{
  "num_hidden_layers": 15,
  "hidden_size": 384,
  "num_attention_heads": 12,
  "num_key_value_heads": 12,
  "head_dim": 32,
  "intermediate_size": 1024,
  "vocab_size": 2382,
  "hidden_act": "swiglu",
  "norm": "rmsnorm",
  "norm_place": "pre",
  "norm_eps": 1e-05,
  "positions": "rope",
  "rope_theta": 10000.0,
  "rope_fraction": 1.0,
  "qk_norm": false,
  "attn_scale": 0.177,
  "bias": "none",
  "tie_word_embeddings": false,
  "parallel_block": false,
  "init": "normal",
  "init_std_qkv": 0.0205,
  "init_std_o": 0.0,
  "init_std_up": 0.0205,
  "init_std_down": 0.0,
  "optimizer": "soap_variant",
  "learning_rate": 0.00389,
  "beta1": 0.95,
  "beta2": 0.99,
  "weight_decay": 0.2,
  "lr_head": 0.00788,
  "max_grad_norm": 1.0,
  "warmup_steps": 200,
  "schedule": "wsd",
  "decay_fraction": 0.777,
  "decay_shape": "linear",
  "final_lr_fraction": 0.0,
  "batch_tokens": 131072,
  "max_seq_len": 512,
  "doc_mask": false,
  "train_tokens": 413100000,
  "max_steps": 3152,
  "dataset": "wikipedia_en"
}
Each number is 50 + 10 x the weight over its row's rms, rounded and kept within 0 to 99. Layers, rows and columns count from 0. The size before them is the row's rms in percent of the matrix's.

# layer 11 MLP gate, 1024x384, rms 0.0938, rows 655-658, columns 128-255
102:63 37 59 51 33 55 48 42 47 36 30 67 47 45 62 71 43 50 47 48 60 55 56 47 66 43 64 60 20 49 56 65 46 44 58 57 35 67 48 49 52 48 60 51 50 65 51 31 24 34 34 43 41 56 52 43 30 60 33 45 65 50 45 48 33 38 60 58 54 52 53 35 54 53 53 43 51 72 46 63 41 53 54 50 51 45 55 53 37 73 48 45 36 51 28 49 72 43 40 58 47 57 55 46 65 53 56 59 58 43 53 47 61 46 44 53 44 55 46 66 50 46 47 55 76 53 54 61
104:74 50 60 38 59 60 59 36 53 49 45 51 75 50 53 45 71 63 55 50 59 37 64 46 42 56 58 52 58 42 43 46 36 53 63 49 40 53 53 28 41 61 51 48 51 54 47 55 50 47 32 67 40 47 32 64 60 60 36 68 38 70 70 67 54 43 48 47 80 63 47 52 72 42 56 58 68 41 50 33 74 48 37 56 44 52 55 42 60 56 41 52 41 73 41 44 52 49 60 56 40 50 52 40 43 55 35 44 47 58 62 53 40 47 47 70 55 62 49 42 42 62 34 54 53 67 59 43
102:59 57 61 37 56 54 50 48 31 48 51 36 47 44 47 53 72 45 51 59 67 52 46 49 40 51 44 44 41 74 48 44 50 55 54 38 68 57 56 48 54 49 68 55 56 65 60 61 62 50 37 35 48 50 52 61 48 56 51 56 71 42 37 58 39 55 41 58 46 55 36 35 50 37 57 49 43 57 44 58 43 59 41 59 49 64 42 45 43 68 61 49 53 60 52 54 43 43 44 43 49 51 55 47 46 53 54 69 55 52 56 65 45 49 61 44 58 52 32 57 50 39 56 60 44 54 39 51
084:46 45 45 60 55 52 50 53 49 56 38 58 62 50 46 42 65 39 52 59 41 44 65 41 70 41 57 53 38 18 46 48 48 35 46 61 28 49 47 36 30 34 55 55 63 39 60 40 45 72 50 48 62 28 44 62 43 58 41 53 46 46 48 51 67 62 56 48 38 47 45 48 65 45 60 39 63 45 69 46 58 41 47 47 44 42 65 67 56 53 51 54 53 35 33 89 41 50 52 62 36 50 40 65 57 49 47 54 46 63 63 29 47 56 73 50 54 49 52 49 37 53 45 52 43 46 45 60
# layer 11 MLP up, 1024x384, rms 0.0963, rows 655-658, columns 128-255
101:38 54 72 60 61 55 54 62 49 48 42 34 56 41 56 31 62 42 56 63 41 48 62 36 61 45 49 49 65 41 45 43 55 34 38 52 48 50 61 66 56 46 80 55 56 52 45 68 51 48 40 47 59 45 56 38 78 37 66 37 40 66 35 75 63 43 39 47 50 53 37 62 38 31 44 40 44 46 58 65 46 38 65 34 35 48 32 62 41 44 49 34 74 66 59 46 37 48 44 52 59 47 50 58 47 54 36 54 54 45 63 47 50 58 67 48 62 45 49 46 41 47 42 44 53 37 43 60
105:51 50 43 60 54 51 41 49 58 62 48 51 48 46 57 56 45 29 60 50 39 55 56 59 48 65 27 27 55 55 33 63 56 46 62 31 41 56 55 55 45 71 47 54 52 66 51 51 42 36 50 37 30 60 42 57 53 39 57 39 40 45 47 58 54 54 48 67 36 72 60 42 30 52 64 42 57 44 31 38 34 65 49 67 46 54 52 47 26 57 49 61 50 39 42 52 39 58 24 71 40 61 45 58 58 54 46 46 51 47 58 36 61 51 67 48 48 63 33 61 49 49 65 56 46 67 48 55
102:44 46 26 51 56 49 49 37 53 42 62 60 48 60 55 64 45 36 43 44 41 52 52 58 59 33 45 44 54 69 59 51 48 54 55 53 53 60 46 51 37 51 47 40 60 59 35 51 54 38 60 59 47 46 53 50 50 56 60 51 44 38 61 44 41 49 61 49 52 57 66 15 49 45 55 50 58 52 54 53 51 32 45 70 59 52 49 63 64 60 41 52 62 51 40 63 54 43 64 60 65 46 41 28 73 72 56 40 25 57 58 64 58 55 42 48 41 50 46 52 31 53 48 51 60 48 62 54
086:57 53 38 58 55 39 53 42 20 52 55 64 41 54 35 47 54 35 55 60 48 43 59 42 58 41 53 55 41 42 53 43 43 45 58 73 45 45 65 59 65 52 55 48 28 43 52 55 58 64 66 50 70 55 48 43 53 56 56 57 59 38 51 64 51 49 52 52 56 34 55 55 58 48 58 47 43 40 67 49 69 56 40 59 51 48 61 51 58 54 29 60 54 48 49 50 46 37 54 46 49 55 57 48 60 54 63 38 43 41 72 61 62 50 56 36 32 52 42 69 48 48 38 57 50 50 54 48
# layer 11 MLP down (transposed), 1024x384, rms 0.0885, rows 655-657, columns 128-255
104:37 73 40 60 59 72 61 49 55 56 61 54 70 34 59 58 43 62 55 49 52 96 51 42 50 48 53 55 37 45 59 64 49 54 40 49 46 66 58 56 48 42 48 63 46 61 48 49 58 49 48 48 43 60 44 49 61 38 31 55 43 48 45 48 54 56 60 56 25 56 42 59 56 57 48 54 50 34 51 55 53 47 48 63 43 44 50 48 58 45 36 65 63 49 58 50 47 52 41 32 54 58 42 49 60 58 62 33 59 46 31 77 42 54 55 57 63 32 40 41 39 63 52 52 69 34 57 48
104:56 60 30 37 56 42 21 33 41 41 44 51 39 60 59 46 60 55 34 47 54 54 60 44 35 59 39 56 48 64 50 41 52 43 56 51 69 51 61 39 37 51 58 42 59 48 46 48 47 44 35 56 45 56 51 49 45 59 53 73 45 52 41 34 59 40 51 61 39 46 29 60 44 61 38 45 32 59 61 58 55 53 46 44 41 64 62 50 47 32 47 64 52 59 50 59 33 65 46 54 65 50 46 48 54 69 47 44 42 51 50 26 53 56 55 27 48 57 57 56 59 53 57 43 44 33 75 63
103:50 50 38 40 51 62 49 45 46 46 21 42 44 66 53 53 43 49 66 55 47 55 44 37 45 53 47 53 48 49 37 51 29 42 46 47 40 42 63 65 28 44 60 55 42 51 55 52 30 43 46 52 59 58 51 51 47 64 75 51 45 47 38 51 45 37 40 59 71 38 55 64 53 46 53 50 56 53 43 29 47 50 46 55 61 57 45 55 52 30 60 51 52 48 48 67 59 46 52 48 63 41 40 56 57 57 39 62 52 40 56 53 49 47 51 58 54 67 52 48 72 46 47 62 59 56 52 59